config = dict(
    norm='layernorm',
    norm_eps=1e-05,
    qk_norm=False,
    lr=0.00993,
)
Each number is 128 + 24 x the weight over its row's rms, rounded and kept within 0 to 255. Layers, rows and columns count from 0. Numbers have three digits each. The size before them is the row's rms in percent of the matrix's.

# layer 4 MLP down (transposed), 2048x512, rms 0.0401, rows 1025-1131, columns 64-127
105:122137120107149123134108149086129142168169112123166130109119083112121091143103100136127125136118115087121110167120135103151179090156155142085144100127108149130145103131126140139106124131125124
107:095135138095109152148137119138109136142121134154154133114145106130146154146124119156141143127101159106112100112134128082141090113122097098163112108139081113149142119162131172111094100099167137
106:124141121075140171120167140125125106107103111075165080136147106098115132120121126115093121142107101094163133125125131131130112168183108103115106168123177100132165156113116161129100131092157124
099:117069118163133162171134093189112148094114129132195114092145139204108128122156160128113144118157162123121112182106126175119139161151114099214134177122113150147133123141112130110139136118162121
106:183153154152168139152121119168142121116079108103136120130111136115110156152102147146153118142151129127144126135138143114157107121128107135142165117103132140120140160134126129131117155157128103
095:164163140135170140111117147140127128127126102182114154083104115142169081103136120127146099106150120158121158140138122127159106138111134105171118108094082164121096141093142127080155085147102153
091:084146143109153132129159106158142144175143125151063146117145154123111093142109138125073174126145168132089189129132146116101149126089127124163114136092130155139129122120098148137144128158091134
105:151153094156110109107134184162104111118155142127083129124117105107125136104134193115096122148128128125095156074157110130119141131119134147119129110151138155119120135130132103106158093136106153
088:114097128115085129110133152120089135102128124115153066131152156130134104147107110101094122132131069116156141133142149132145149066118115146124113118102146129173139148146153101100145109164103122
095:109151140132142122146105143067146139107110144112130156130134085140158106111096141125140113141118166121076136079127102121099163118156120140139104126092139116102115121149122119118152123128167146
098:125113122148070161126139117157136156154147163140086089117150140126135112119125099109113143100117161135132111144134113123126145165118141157187055100128119069151145147153174093128148106103167136
096:119125140107150145144107165128106112128107142119174152135090108086138149050114110108170086138124115103140141116130121144113108122156124119146128106111112134116152138088114121116124119146144116
096:135132141143106130121161113140134112132125108121148099112148170136115166093175094145128161156095134115119143140108102116127144099125164122154127141098110141129104107135156134117148120082122149
104:119171116126106119074142142090106146138101099152189147127143139117143126135126120154124134117161065157102176120141114159120122134097160062104136100113134133168107111153124186121123154133156130
097:081121106101138117121187150122117131141103127162122127122143129121117134134090116077115159102084123148098106134109078131162108100105068147153099121131138103129129110114130134107120106105111121
102:111105130079144154135150124149118144139092118100128112107114132138147130115123109158105160123086141144114131120141099092143144133134176157146117150081101122129066131170144116081127176123154093
097:102100114142144090123117130129165160139132118132140167105121061144127129174113111086136111137085118152114123133122156102120129150134112109134115155097101100153127136141117084176120084205090153
096:162120132130113107121122134149165142136112143124123132075120155094140092117092135135147161089117056141140091142114189134109109129131117097098126121113193072146170115142144099164075129104140145
092:151104141150135168095103121107121157187141131159152118136134090105137138137155133170141126145120114101123086094156098149164116130158122119136173102143145144095122152151105144125118132156138120
084:121133158137109135120130132149114108166111123120111136122129113174157143147162122093152140115146169089132093131123116190100136156153141092134106095116132137129125138125119145155124107093184136
107:099116116105078102097148120137078131105138120123110165115114152136124127123120112097170098127125119104143133130126128100146140142142079146158104125119109083148114124130080102090132101096136174
100:130141125143083160146121127122154110058099132124108115142125158134134114144135094121120186121105161134141142111125110135101151175186122133108116088157100124178103085116108110148112095115115160
088:160111109094131148134145084122119147078137134113160128165128084136134130129130130148146106141123129168172117152129131113125130117104132129129122113106113147112144127137163173108146108161140131
085:162126152129109148099143085104114118086125095146127113167160130124117111151126140161134110114136133176156122114144146102101153135118106163153138154104118145120117146109121143159144141143159121
102:128142113130128063088135121155125125100204091093157142165146099166151113164100120147091149153104127117131113109134161130121147146109181165142094168137156109165126130147128121177146114113164142
083:146145140138113124149135126133067135073118154091166174128124085137068121176156112103131155116114155117164160120110128111149103092101132075145165142136164116104115122142141143177103108140119111
109:182145130097122117149096186114149086119129086124125123098143196146166138145141121140152126108145124188116125118154143139131132125113146119130148152115112126132112122094087167145088115095135106
101:100111116105127164111134152120134092133118160165137168121150092120135136112134089108137110094106141128110118114129094136165137125153102112114147151137136093118132144168162121151138087114128111
093:152132116129150098099152115106133140114125106081091119133160146117139167101144106147125112131161154141105113123153126170157132115127151149140148174111145128074081119138081127126114088114143115
091:071101120121092147107140152124134149135157109105104143175150095143169153164139159126103178109156120133114128134156123133149091178091157116106141128100196150117136115157151165110134132100139128
098:113072114092130149125124143137115129124099149181097166145099161136113132163144164099122149144164108138094106137136131103128120122131122116096097120140125094134172120135134160122128137113118143
094:156107131129116121140137096102144117118081132168134106107078132133168156105147084147110137150126190127116061113129118115163117080150153117118158142088121118205160125120143105143126112152126117
112:141171108154090125172128091143118076139100099093116135116161111118143138131132099133157147154124141110139102127135144124148115118106137087117111119157186155117086141158170145116100156129116073
073:125148112119147102135116113160107132117138122156164162121153107091129120161137138152151124104103127099153123135082099134140124112180121139124103098129111132147104142154169134127148130121128119
103:099134114114130177158113118095133160104120140134112128121103122133122112122099165088146104127171091099173132126135126143136132149102147157104148137134118149111123095101139110101187134135091134
089:165145078139126163102091164139137133146132164146116095095120127123145099112096112147110149156148167149098169115107138090119143071111119135113126150141129151108130115074161153157139126120165140
099:109117127098125137106129084160136138135131131124132135094131109126112124108133126096132135134110137109089111144106112100116124134113104146166149117103114103139115135147145162127114143096107104
105:149170125128155137120078124127158149130170108115115125151148119181103153154129166128116148134132168101130124128135099119124119133148118125177136131100168164119137117125115110126172181151102155
085:146158141094100135124112112092096100119137157162160173143097152131169160134128128147113136114157159100109161191123111120115168096176121150127129151141125178148137109151114109147117125112121129
093:126100124141154113121150118087148129142115144110102141109136104173150135124107170111146125106127144140138097149134156118115108133160155137108137139107165104107088156176166118068122170095164113
100:131127121160135123125168147137171112104150126144115087134131117126112197152137126114130140121158131116098085146082146109097115126118116098139114108106109143105125137134115169126124136148156133
104:090102110131144167114145080150093116121127154155118140057155111112098118180169161145131149145103162117096129140077118148158100144104138147164116138114130112107173144125146138083134082124160072
104:135159137087084144115093117136122099137127112138144127118125143097126085128128105137108134153186114126088134126065171104144098104095147145147096085141118109133125136163072167138124101135117113
102:131182152135170121095116155082147128110143106121058105120144099159086157114154083092116134142064162111142151185107134153105111102137104089198128135146106124128087081100105138149116136094098139
106:101158138107134159131170103123108117097132130121177137139176142121171123127139103125142104148176098155146124091092153111136136138111122106166146142128172121157134106105097153127139153130181110
092:113172135139122150117176131135148103121142112148133118124177142095084100120097134135128123130121091109183112141117137120089127101105120093149129131062089100111106103154141132139096083136177129
097:120128135134074135144108115160128187140131145133091088113146113104135106109070126110176096095143141114108110109145101149135128125119145143131129133141143116106080140152114092136131132162137115
088:131102153080075116130115131143144124138097104104101164139129146122130125085126085127116092114127152097132135119159123162075174177123097121119123158178117112164134169102163147092157108151115150
089:130182126104137123094138110135111133112100161140167146138108128133121103140138138136111118111164166117149119141082113101149112140109088149123132129109108157158135126154121114146120127105082122
120:129106123119128116102095089162086155128103122082136122120116179086145114157155168148091167152103109150141087120134151104173128093113103121135142123122111102144211146162109150083135090146127156
100:147086139123151126168154121123106139127125146142120116162099151136089151177145114119130143121134097118081159127123071111148133174124123146131089125122168112095078139135108092121093155105149112
098:136095137133116160110106147140152135140118111089136136167145133142124180149126101134130123128157099134163106113177133128126136114123136094108148158125137143143093108170143082134109077114113122
106:130128122131138123131106127126150162145100111154155144138141147163099117143134076086099105102092117197146159142133104145120130118120127121155140156127151135119139105133114097126125145167074143
095:150116147121036148138125123112104161065124141153124113134117094090119108122124127131093110164114145131175084131127105137130147114126127151115084118118100115146120097175101140098095098120125092
103:126163110097151116118122124160137170153090138106134095109112068157142146080100160137142134097101164133120155166171165122139115111140115112156116150111147110139095091097110137143113128154145089
089:160155121122163148138146132121170137156110117149134129114105127101162114115141161133159114146099152123134177124180120164134132088137146120179138099122159147143094160121115104127130129134152180
102:122077135119163133148158113128104157117086167142120130127113111102148126139153100157098140139128165100123149132143132099133148103133110098144109101153147128138129094131119106104145136076114122
100:204128135114112080155119119130152120104122146106138123124117113102143097135109153170110140137114146060138094070107092086136122149149110147172145133145152138179130102123140159116127151140105159
078:117145180172157153146172111133150122125109117153113081133131106121090091116158163162108146143123155136125114109130135104117104147117103146135148094153143128144135133107125109083159143119141113
102:124100148126109134094112141057112104158141160134161136101125124128120143136116123155166124132139115159125133133097126104129113105131137118089107104100155093153126139153125117120087140167112093
099:136100127152096121134144150133111119152119130117148156128137110115149150152153173159126132098135138130097107122124112142125154136137118097139150113113148140133114065155109095147152117133150130
100:134124147129165169101156134141098115132113147107135096113129139118178147122109131097112131106119146159137155128089102133141138143082152095136104135069134178139146138142134157138160144117161125
104:096165129115100161136174124148130146143155197115123137122128115102137134118115100089140140099125118152096095149146124110167151146115158154159179181137081126169126123157140155094112159156129111
101:140123140162100137108158127140177148147125170124117089139152126138128103114090134147128161088101142143157145134147135096135106164141159076090114134137135154128132138142114136112153131121155142
090:118102105137113133092145142140154104134114175144126102114108144111091137096098117154129119124099087124095166112101095136151140130177158143088118147128142093116125123159138120110142143128121124
103:119126104151125161172157127167149124140093151093113129132151141118148102122132159160161105142160153106136145134136158122161148129169131137135104103145128140157153152138151128070150123138108189
097:113161149120071128130168111143090149164112162110158089124118096126159125150124093103110145117111123094143109121125152133113118110100165177073143112173146156127097066169129140133129147114115112
110:130115120157124113127135147120177114047151170145139112150187112169099146165085137155101105109150156170098150101058097089141107142121117132161145124144144181113162163161123158148116099138131139
104:103141136126123156132167128165170145092172111110088146150160114143113142059166115107112127127152129112172137147169129128112173119149099152128124123148123154136134136078148113086104112111141110
102:082128099115148141095140135122164132187098157132124110070119080109134132146177155143145103115139133103137110136095090124158105085107185118110139120139098181120120144126125131100134104163158135
106:124101132142113148148150119104131153072128108107119108126174104137089093091124156156127147133157133139120074152118143152119126158100166146159147135140179145135150141140148166074106135157080091
088:076117140125124151148106146148115104148125136144123124123088115132104119170133125115168136132136134116136117143116148129100134132116120148130071127089152156122109123150135136136128106127148176
104:137133142151109143107148104121110107142116140083122110115064115149152149141130132125131132139148149142147117086157138146117133116122151133128092181128144150143191092094111099166139125133138102
097:146119124137111154125142176137157138139173191136144103117113121114155131126151121122174143135124148154087140140077131097150127119103143126174103133140136132085094149144096128180061121119146149
103:082156098147123139104159160129121138100133145137154139156122147155141136137153139113084117164125099124136148081129121098123119141090121118173095126136145138112106132114144113108171160152116162
106:141155139153148165118124126120113136120139087091126166107118127147139097109145126123109137138113127094157125164069080137119164139133152144130142147163135113126121131147093130114087130159147111
095:170182146165111132130125113134126121110125079106122085133084135120102127101109149145110090175158169127135150129146115134125115113065147106135143114133124126121108097095135119132108139085154129
082:104147128183113121168115117155117120095145162142076100166103134132104120117119133104106118108148143150122130138092127115143094144135082125078120110127136175167175150071153140130102079161162183
104:075147127124137155071125102131147163107103070116146125134113127145131141134122170133096111167129145110091136106110116126115157129133117115096119137108109158149146080161118145108140147122085136
097:142150150170124100115165130131107101100153127102111121113148082132114143142122129164156161122130133134089135158150126117132127127146133136114140105104123110173138097164096137161071143117114108
100:113127087134136140091130158100151170174109137146141164096106122138107138143117129125125140134148147127134118145118154132135092115102120118125116125137113121123126122164129176126171117118105108
095:095158122163110161112107091153135154107092128123119124125143087106139111123117136122112122132102135100110136125132159148121126166123103150103156156100108146146130105141106157085105132110083145
099:095150131110117105133153137120111140087139145114101128102171161154131155099137130132171098140137093121085175132148146124141125102103145150179128109128142112171121135160146085129115126107101110
099:150094159105169106094152141126183133119127165115147145155131122071120132140140121135116119113128160122111164073128135110169097110125164131109122115110113064119154132147138141110124160136131110
106:149133118097162136133108144105108123117104120139163128131132119067137104153134099101111160157157119139138145143124150142115151155114117142127131101141083157131187134149084152140113191166111132
105:099155146114127151132124138157153138146141115129145086079129161092144118178091133134113093103131110149121151139159144154137152151120168121150101150115167154134102081102145134158147130101149112
096:174151149155119158102115122114112132150087118072107125156142075132122081114134152118111161146122144161113131108157180138087096117110113178156152157138138087139143103122128146094138150086115124
084:127128130126111097114129115145137153121148138103160136132116153170120116133147114111117138133138146184129119141100134115129099147127127132142154091127109147096143155116131104142110122096113097
103:119144125131138153167122115117146135074136122145148083095106155158151144154132102117120112100165151141119144147087100093116114135105145144126104117110126144137145104149104157132152115147107126
106:132140128142105112118156102116089107130125123133118094211100106083104142103166170117150158090078147129158127118083174118096134161120106139168135096136117110111110127121127137132141128116167109
107:165176148156105160147125127146124120144139139123120116095204151137146135142090100143126133133143107127121087108129149097151139108095105114127129083097138138124123120105137185105143128120136096
107:125138116139121119089159129143098139103088119110120111150147131109135128121128111144142170153139107120165096117066134121120149155128139130098116154131154127149138087116100123135158135176111151
094:135147109149140134133119138103119135113154122118096155125146167160111116108121112099109140124127136134151121097129092146169096120129110167126135126126102147129158096149149131137116096140160140
099:131162141126095112105117134129126148119105105123148121152147140121120111094120098117106164067118119145142145127118077108127096108111179190155137140113122128125120128120114160116130155173132145
097:126114112117124163090118154144143129109089094153096153159114136157058164154134149128073110096131113118132133131089137108105125161123113114132172148139107148139067155136122062106095106121139129
100:097137118094141055154090124141171107134141120105125140148109115147124144117186131112137101152128127127108111123137121125090157122130142132114127133084117114151179165099112139155163125156130138
098:107159106135124147126089115133111116143064116115147133143122126139115136106110106100141117119092106140151095160165163122120146130165078130164142100141129150090127136130122133109151140124124164
106:132126110109115147111110118080137126116165112132136124103116111127152143154122174166172104152106096135151150136157129107096152117131131111120163116132113122161143153107154148139111091134171123
095:108126120129088116123129157111163085146143152116130111091118167135153109146080114120106131114126157149117106102125123105160122113119124141111120090129116139127139157098131141108115164104172136
084:118128105088125106163135110107115119145167099129115116123120110130149105128130133130090150116137160133105117153120149142170174126125132134155092128122157115075118103130117147148171152210142127
102:133108153125124123119129158139136133118127116140146159118129109102129143163154159124101099127148153142128121150110135116114116156083182100167138124197092159155124124128085087113101148160121122
100:137168144154090164123151120137112141127092121140103192124108143120115134097157124107126106125126110116052119180118165134110089121106125109128125109136180080154123140099112079115149123149146193
096:118122130109098139121107096143073126089131115130139132112156135129125158166116136148149135097147146097086154139116178141105129140141170149116112121099165128144105168134105136145078131163110103
097:058131154131108124124128137157134129104091063112150133171132144094141127118147113160115127090166167156120094132127126141116138085120158137156153142120093135142187154094123112099177120100153156
129:151115124105114147125111129086131111127099106098149155119115136078103092129131152142121155142113120140113123131087132150124123102114119106166152130145086122107153136149165100138105127097123135
103:115122163120128144140104128155120160171135132120124140099142123120097076156127148130108114142132134101125127117102169146098146106147121160192105157152131175120117157126126155122140101101113144
101:155112134153118095135078083129128096105148150148138136147093150144136114103095148143102126114133128186107111104129102127140150170148145124136128130128125157141147146118048101151119118147110111
# layer 4 MLP up, 2048x512, rms 0.0742, rows 1026-1132, columns 64-127
101:074168142148087107165186132138075115131108131144139087082128126131172134139137161109138087093095129130108111091125142095139137133077145088154182112183129185139132137089140142122108124135094123
102:129097147091132090129075128097124125179151150134107153097148125140111134121173090120134086181177144104147150130171132092154136098118092121174107128122130136158128120095172126135088183116124102
098:135099144180089146121116136077124164092075079100109157153123098102121139168151113133092098137117099088116136136131101128138153111129139089121117151095151155058152098110150170100126147118163107
104:144139124145099141146142097134115111065130108103099140067094125072113131134114125121155182149141125125116140106101132153032120143139107127114110104132140148144173055142149144101093111122106114
099:134144124099189125153153140068116129125106086124141109134120126144168112142114104179106170138171121124121145153126166138121161085092144147156154107119113101150126117155111164124158139133135120
102:119136107088099141149155155087147093100099115137104112139141115156175126144131092124133135132143079090108093132145145106066129149123135106074074127125111100144149107156102090120124059145131135
109:121119125161139136137154164136149126077122133107142090159154140124131153145133129162162111129163118115127110137154097182139156084143103123125127115104128167156123134124100167148164120104109190
093:150130116160119144113176129114149139139115125120107161133095161144149106151124112112148164075114154134099138108136120146088122169104140122111079130122131135142112143160104101135077120116166157
093:107093151128104166117128120104137166111140142144126118112109175133150146152117118097108147150136116152106136141139148131111117131120121111097166171135136132106159121116118125129152093139120139
100:125134087120118130108094076174132149133137124107118126091190126161123160117136151131144166153143129104122163091133075108124099125168133123131150154096138130166139142141121126107131178057145133
093:155126127121154156159098112159122107070122113113117105123130158182137153118108119163079136098144140098109121151134174142129122134145116096091120162121146128106124107173149123150094122113098105
099:161130156099111174092146157114156163124126142115134179144165133108119143139120168121142087088139134136152152105167115102107133094095110137084131145115134175132095156169071168111124123143115108
105:099156143133139144155146150114120173205136098126144116134113161139063155143163082158106124134184126120146125143127128140141130113135171136161102155152104113124134099121121129098079121085178136
090:160096146138109083146125187095130136133120144142114136163124151089127148148152092140160144128109146095131147083146156128116174138136163118095187172152148097132120074141102158148115134156212128
095:136151148187095158147156148149141125163150100134093159092098096134131139131125113079143144089128151160134091147136171162108122120148118128158128126127107089125114098141109172097136154163128160
102:108130108141106168153163093120147144149095086160106122161095099152115170109131120118154116138144154068088098129118112089102150176145150093103073179115167124122125133153138105199086157129137102
100:126119098117143119078150151094084103147142132142093134143120110147100089102097106112146166096154146129158129137119146102108140163111157146120133094075128163113135117119096139114101127118091126
097:134117126131120126098121114151125165138153153160157180141183118163121115147194137134126148124081129121088131097120130143115150129078098085143125123129092124087122131148150133109151100155135121
092:171110120125135153120144119088112125138133086151125130126143145107095094110103130153137128102114105137150109065122113102085136122141131131151164147162151107109104098137091117118135169161104132
095:130110117113110108121167144128133119136101133137175140134152149132104132159135137100150114148103165124066167130123134140151129156105098131139159135158100128107158108110145149167171117093092115
097:161101093150137149111109135152127151127128110129144133114128132142085127081118136159090138142151152142175126123085145152121120144099108112118151107123111101122123075138139145117152131155178130
090:124141135097133130122101102175147113150105114144109086118181115157155143081130129133101120102144130103162124133151125151127135091085157076130148146163109160117187129156112127121110144151127111
094:087129134134135078148144127119119118150144150171124143152111133138138147135108099107124104128124144079109122113138115156130118079127145104098149131211158140131130156147107106133136115111123159
105:097106098134130141087102163104117121143119145091132148130154111124118154131135140108091155136136166120172128134120085099126117109105134130129142116102166122140089118136116123151147120102130092
089:097139110132119099141139120127139187167158151172112116121128151118132122133077144124181130154131123132124132156169121145123129163126151158149120080127125161185136135125138072112154140129108157
107:189142147203123150151109096126140134107117136112137121133153106109108095148122154140096119127101083123146093121098118118108106086122158150156119114120111106115165088128130169120129132102185113
105:121149119142085134114117142151116144149123087127142105131147169147104145105147127122180119188147132116150171116122101143122111115115105126116131175117129162147092133120080135107128167130135146
097:089169146159105142124114158138161127136126129168114120164137083141157101157120140098142147096110129117098160124078164128099128128147120106127093148128139117168147123081151112140135148141115123
091:179170144167115152132136123114136099142072097171147130116149114111163118094154108128142074114122107164131148110139109162127156122146158108140096170120112143151115151145107104105106114161127143
097:115149126122120157139122131104152132141127086131143101159055177138133129160103136115215153139078148117151099110114110106161117107120114133119156139167080174123124105091182101103124140171122119
101:109104138130149144122117153123137138112100112123120140161102137149104106109126143142154185142144093100125172142116136115141161102146104105126121169119131116099094140135115112149134128092131100
093:133165093142077125106120090114074126168113129121179113128095119117117143102126116147130130157120112150107103106122115145117106175131150139115139162106120161115135089109131181108143135158102115
092:083122143143050140135103141085111098093125119142128141144082143145103131120138135103101124138115119109113120127162170128102142159125140104099107131126179145126182135138109094117128143117132123
095:138128152149127126097117106150090082150148118116112096108108161090135133120131096091110143163146110119141138117138126110120157135125104130095130152127131116168097136126151062116123113118100137
104:126090132075136126178130155088115111120086137113136151101150140169118089126096087162110138119136081163124120127141141123125128110130115156143091123146120150105099127128175124155160102140104163
093:140115094141114151142152140106160145131126131145125123117170060134101106133096157130118113108130157130115137124083100126117161146110137103079125116158124147088140106165131140147126106175143142
094:112125130154150156154133104121067158099149121112138091129119142129168126093143143098101140106109096117140166093161133096152160133139114137120128135161139126133109167136124176154115126142123116
093:099150092118193135087095094114156128127096122106088103081156108106131126095115151121188115140111137118131144116142154113119102133122131155145106105126137113118119126112128155093111140106138105
087:126166128145090145131137128139101119164121132119139101164127109129167112133168147154155103117104120127163145128127114111101127101178100158160124102153133122151117119093155173161148114114150120
097:096161113154107167125134115113134120125115135124160122162163126163130097132152164145132121124119098143127117176088135101112159107078143061083153086125185134127138167132151075112146167164143154
105:094128165116151122183183091121124127158159126098141150119116147142081102148092113151125114169088137097110130109133060175118157138096144119107087083125157135103154149130114166102148134068139099
106:122091123106113111117108126129088109099114143106096158157131125152109123137132106162085145121092145121116131094087096139102114098071125130123158128138175139152139131160105141176157126148097157
102:171120119105131127102132132179158119140145168145115168132132118117097132124118141118153154126169088147113115145133130139193113131120140140152182156109121120140134101140111110121075152135142132
106:134155089122102129128158113137158162143121135101118101117137069167132118140074096114102136123146138124116115108099153123166152129158151172128158161139108163117151104100136191138095141103147129
099:188115169112108153128177123118119155160168122125126129159122116140121124154110141138096140150162179112125163127119144141119081113137138123152109174107088157127110167095103148145114126108134102
101:110093108166157129170114125131127101135162111195107137116112095109146129133124107146162147155153152115158116151121137163145150108132110118121158136134169143057104164113148133134130140131074137
092:159161141170155162149111074117105132125138105132140134147116120125164142135123118142129163151121125131136112070123096171137097107175189149143129129108119140087112137093153118100151173078114120
088:145107100119127138168086117116090098156109115085110165152131145143132107140093109184160119109158113166159090114174124154123139163144168136123147146136145087144137116159147135158132116151151102
120:129113146148124153115121110150137169139131114157135144113139116119127148169135156160090129103109131145102140109110121079124151110140122129111163127129097111102136168138115133111115156136081152
107:127159143161116116126110120152138109131135119120085167124129074148197071151128107137136113137102152147160144147102167160144130128114129141148124158138111130135118107113140126104102110082088109
098:139135149128095156084118104124133112131135161138147105098124138159097157103108149130124165172100121125042105097112124091123119143130109141122090101186129105102114155123100114116151159139110189
101:164093143111101082074111172146108140127127146101084170104153120070101154124126110147092106091075114099123125128105095159158118168114102103120079127139145133171147127109107138135173132136113136
101:092105129164132125133099141108111138189139133138165167139087118125167106155119087126132165200148120088137148104109130099071160156149122127130113122126153150090135145112172140097112192109113094
103:103136125144157123091140121156152154112106157117150112088131163085118149115113106118102102177125088139118114144104116152160129119106157091124110109132138129139141103120176088151127129112119091
099:096095119184090069103114140130145132104123168148111124148103100147178091102123127113147116099117105109129121136109134143139096161146110124130108168145075104136078109131169120132138119142113135
098:098129117126126106109126138124161148149133126126160161120122112106095104138127105142147137124118144128103082119151077151123172131099158154124161167136171147130131169091155086125101107130154124
099:105114168093150117148131156119174128161127131165161135125144157123108107121160104155106138155143136148105102170129124158148115174144089096155127120122107072094092150156169120125121093164134040
090:119080117106111098121112165123138144144162158142121105141119098162135159165128111131094090134142094097118124149128135133120118168144140146111159118149121106147133117127120127148152107131131125
100:144161100104095097105165120140137169165113101153126113141113175152132155148076128137103126105127115111158186111126130116098150121131089118173100152147116162112143121114125141138145180137131151
102:122136143111141166102143128142121147132101147137157189056135160128117115155120130121157116160153157107141146116144136146083156212128073109169092112137141162111096178148121111129081118121157138
101:105149105150148093148174117129139142166135109147092122142158111114119110103124151187148135100146107109121133115133138146095110147134133124173114122170124088125136096169130123115121142147092128
097:124124127135159123118095183125142128130113093089117168119106155123191092111099141133121105140124160100121122169119120095131135103117153133127090116103156154141130165119133123098125124110117144
099:148129135130143119180154175142122105146148131173108148126139108133121125123116129127146155127129103133135120142110148151139097139175121104112151088197175117124136153117108140121102111120126176
092:143117119075104133140135107102122118164118125125143159107147134110122119128174070129152161139121135098082129090138135114144163123127136135145117144129119117122131145128139138092156111106116093
103:103124141163150097119084136147137155097113153181157136160129141136077125146146112159157097129178100135123092088164143123083202093143130154150134164207134148113119092142138148131119112156114115
089:179117141174100129158140123103141093153110097138102090127138090096163101128134065125106076128140121143111143115117123163162102116106124111138158161129114133129098133134167146165088097116152150
111:168097174125134138133129167146186111090125127113151137102121171140130119136125129131114132113105132116133117112128117080126162099126123144139141150192099150108117159112152090137092169094119085
101:117107156157134116177094143141108143097118136115117143115119113120135138114130120083118117146094121077176143136139134138114064142161152146105119122110142117128176083154117145108131155093107139
094:130119128112090127118131172141160159104121120085137137099093098110124170104109126107105095123143148113141164151123174127099123156139131110096123134138151140158093120147117085142146148122106109
100:146141131169126140149169158119146164114132162172090157162112100098143131154182147083131127140079124142109129171115134091151150138116149117134120118101143109162179084099112118126125169099157139
095:141149167148162146132172145171107097120093128125141145107157095090119124143088152150107118105164100088150132125108110159091155107153157111142137125152132145145169131135064128167179129142088111
104:119111150116139119150131175145110126115142152115148161148132108125145123082134091137105166167172135073136096149131044083129124108123128116140094117121131161154116152125107135202071135163152111
091:107158090150124098128112114166158148144083114118090088157113114162164117142102145155114133139143123093103161127136116155138146121144114107145132152146133145156116151110128143101119107147125141
102:092109108153146108120144167127114102084123150164109124133135125146161157083154116176107116126151106122134139142113159177045123164092123149110120138146093102123107140128093136153124112124142141
103:180093105119151123115145094128145126167125107134147089089105104157159143155117120119100111109156108155147111149106123155077093131120111148117135116129190135136122092170151146171102140123120117
099:083114153111150115139179126150124144109148159109132159178134204099100102123133125098130119119153157131136146125101142092091167082157104129109132119136170121128090162102156122112156151129125089
097:119126120107135135121124143175097127128130150173102174146095168114151121100077162158083120099170159146146136109099108151107128084149122112092122134152112112145164178104171111114089120135135122
094:168127115156152159145139144086139165120138089115095127111108095138128101170101173145100150119134133113121164132137113131142191112154081135183084131123121162112131156136093140117108143105157100
099:158134159107137128116109091075100108166158126121094140144147118124146165091129145157110123147119085107167148115149178147106120070120133130124105170172099166135133123138161111142150172128118161
093:118117087125086132063136112129088101119146156106122109169114140115146161146139151156151112114161107140141119133145105134143143109118135159076187119102152108144127147143126081129133121161131160
101:110137106139180125146166127159136120102102116145099119147160169180105137114129124143119131183116128098154121109161116125131180128153134135102110176117116148133132124116123075093140129135130126
097:165129105083150134115142112118119128156117155131147136142128134128083118119107135126178099120157116150129166132153112137123153156183110141104143114164161134089134160148106136098059164158149147
107:120095126179113156086102154126131106163135160142110140159152138126088155115092147206117111161095115121150090108143126133109154126098127103149157114153108087162133113149081135149128157136099121
110:138152107125138139105122115122124103115139107119105154110152097139166138149109136136099136155122121177142114127107151148149137082137124077158111116132166165088113124156123146151144145113158105
095:086105116135132149096077101129142149125126178145108160149139131093122127156134114172168183151104157099075163127146142109124158109119128092148145132146091153150103166063154130113154150159106147
098:096118126135082149117138102131158100121134104176091115136154140067095134135142139113102156109147141143116151110130146095141131170133140139126114135116127128125104084164125158095086147106171138
098:121106156139089110159150092102093122146135124131137109128112101178107153133107148152170118132133077123104131137139139063068140121129091148116154095106103147115155099122090156105166199105129122
103:101127121135159108138141097068132138112109160118148114151135124128126169152156113152113160154135132137140132092110094133120134113115103092121128136140124133149129117118128126152137091135142145
100:139118164137122113111066099167121129085119117117087120136158112136119160094152103101095121114179187154097112109079113168137149152146158141138118136153114132106135146124129134183118095116083127
100:140145130097127139097064179112144113096126102106110129103112109130155149118116154108127136170125147168152156144141082130127110147107099141128140121117127096113087128138142171142112127105147080
102:124159133129163150116146155145121067109102168144110128156135167124108094114150133159106140149164143136087109086125136096176173110167109100102111101172170156080189090103147157120131111157152101
098:138135107106135112104167127142109121138076140146168146128097125156123103113124109144123111145148138166165122117150164134103160121105140112103145133137161151132072158136093105112187159077113156
095:154114076166102126136108113121135145077144108114121138150156164182126115153121108143120139112149088154157160135161137087122136150114142129108114153151120150103136069186136140116095136137128126
091:148134139171105137144130178154163109158123154094089113125133110131088126132111104185147160143084104139103132093106135103139134100078151139102105091156107132167090127163098137121169174083100174
096:130141126124104142148144156186138140146152091179109096147107146121107172140107154134127154155143097090152152164142155128109171092173142103176106136135127124099097144105108109102096152118136138
094:091102121158170163126150108071110123127109121125095096106159084134119105148139114117160138174127135163118130137158102155124176131112143109133156142124100156165164128125104117172164153112124129
105:101136159152148089104152166129097168142161103123090109118105137122167076084129125160122097126160123145116189115167142114128171095150151162102113118170099096132108094137128136098120138082126158
098:102116125083086164140160169124142097122167149145139104140115114154156148129116122117112174113173111189196154138153124152111150119117112150112108142135118126146119120133131121189129134161119115
089:123148110121138092148158137158114093097091108150096115134149171148139123127133120159109085118145133077106139125125084091071106153110102179113188154157149137149105114137136108127097129120132139
099:186125106152122134096098173119159149149138121155145114113108105165160082115147137097114070117142153151182146055175120146088129135084101123103107133134127130094155159112118117176122131110130120
102:156089148145123134126146142154086133099125141145129153111133094177116103091134110119137143134090121100141120113148132143115098164084118161125155138115100109132127109162125151163133112131095121
094:138109119142090082153114122106114145130106158124162148080057120128142108122115106129113111135130126145136118109070100141107097151146115158176123137110129134121165102125080164147104106115141174
097:189101102086118144097153133142131156138158168110146173103140113157132161133161123097127112124112174165051100110073126109094114102099162077143122112134114101113119108147124136151132146088132179
119:118126164104166119131093113108130096140112104122181134128135125113108160114120162149107149118132156144168080144108144133073127075125154139139144139119147109129094120132142123138182142117123122
097:156098116195097155093136140117118124130111122105110141125130108151136118128104091114109111152138114166148119125156090154124097123080119142106133115147158141110164152101064095172157130101133165
103:128144129107151151082123140112160122133147093161134131079099105161103134153114188150154157131118100091139138133112120157158124145158130142123134119175128091125105119135143148149092150138077119
106:134122131139139121112144117094140155105096129101129104147118135170121119161139121108124160144103147123114165147095136135134136105141098126124158115148114121130153145161129102090109164098113090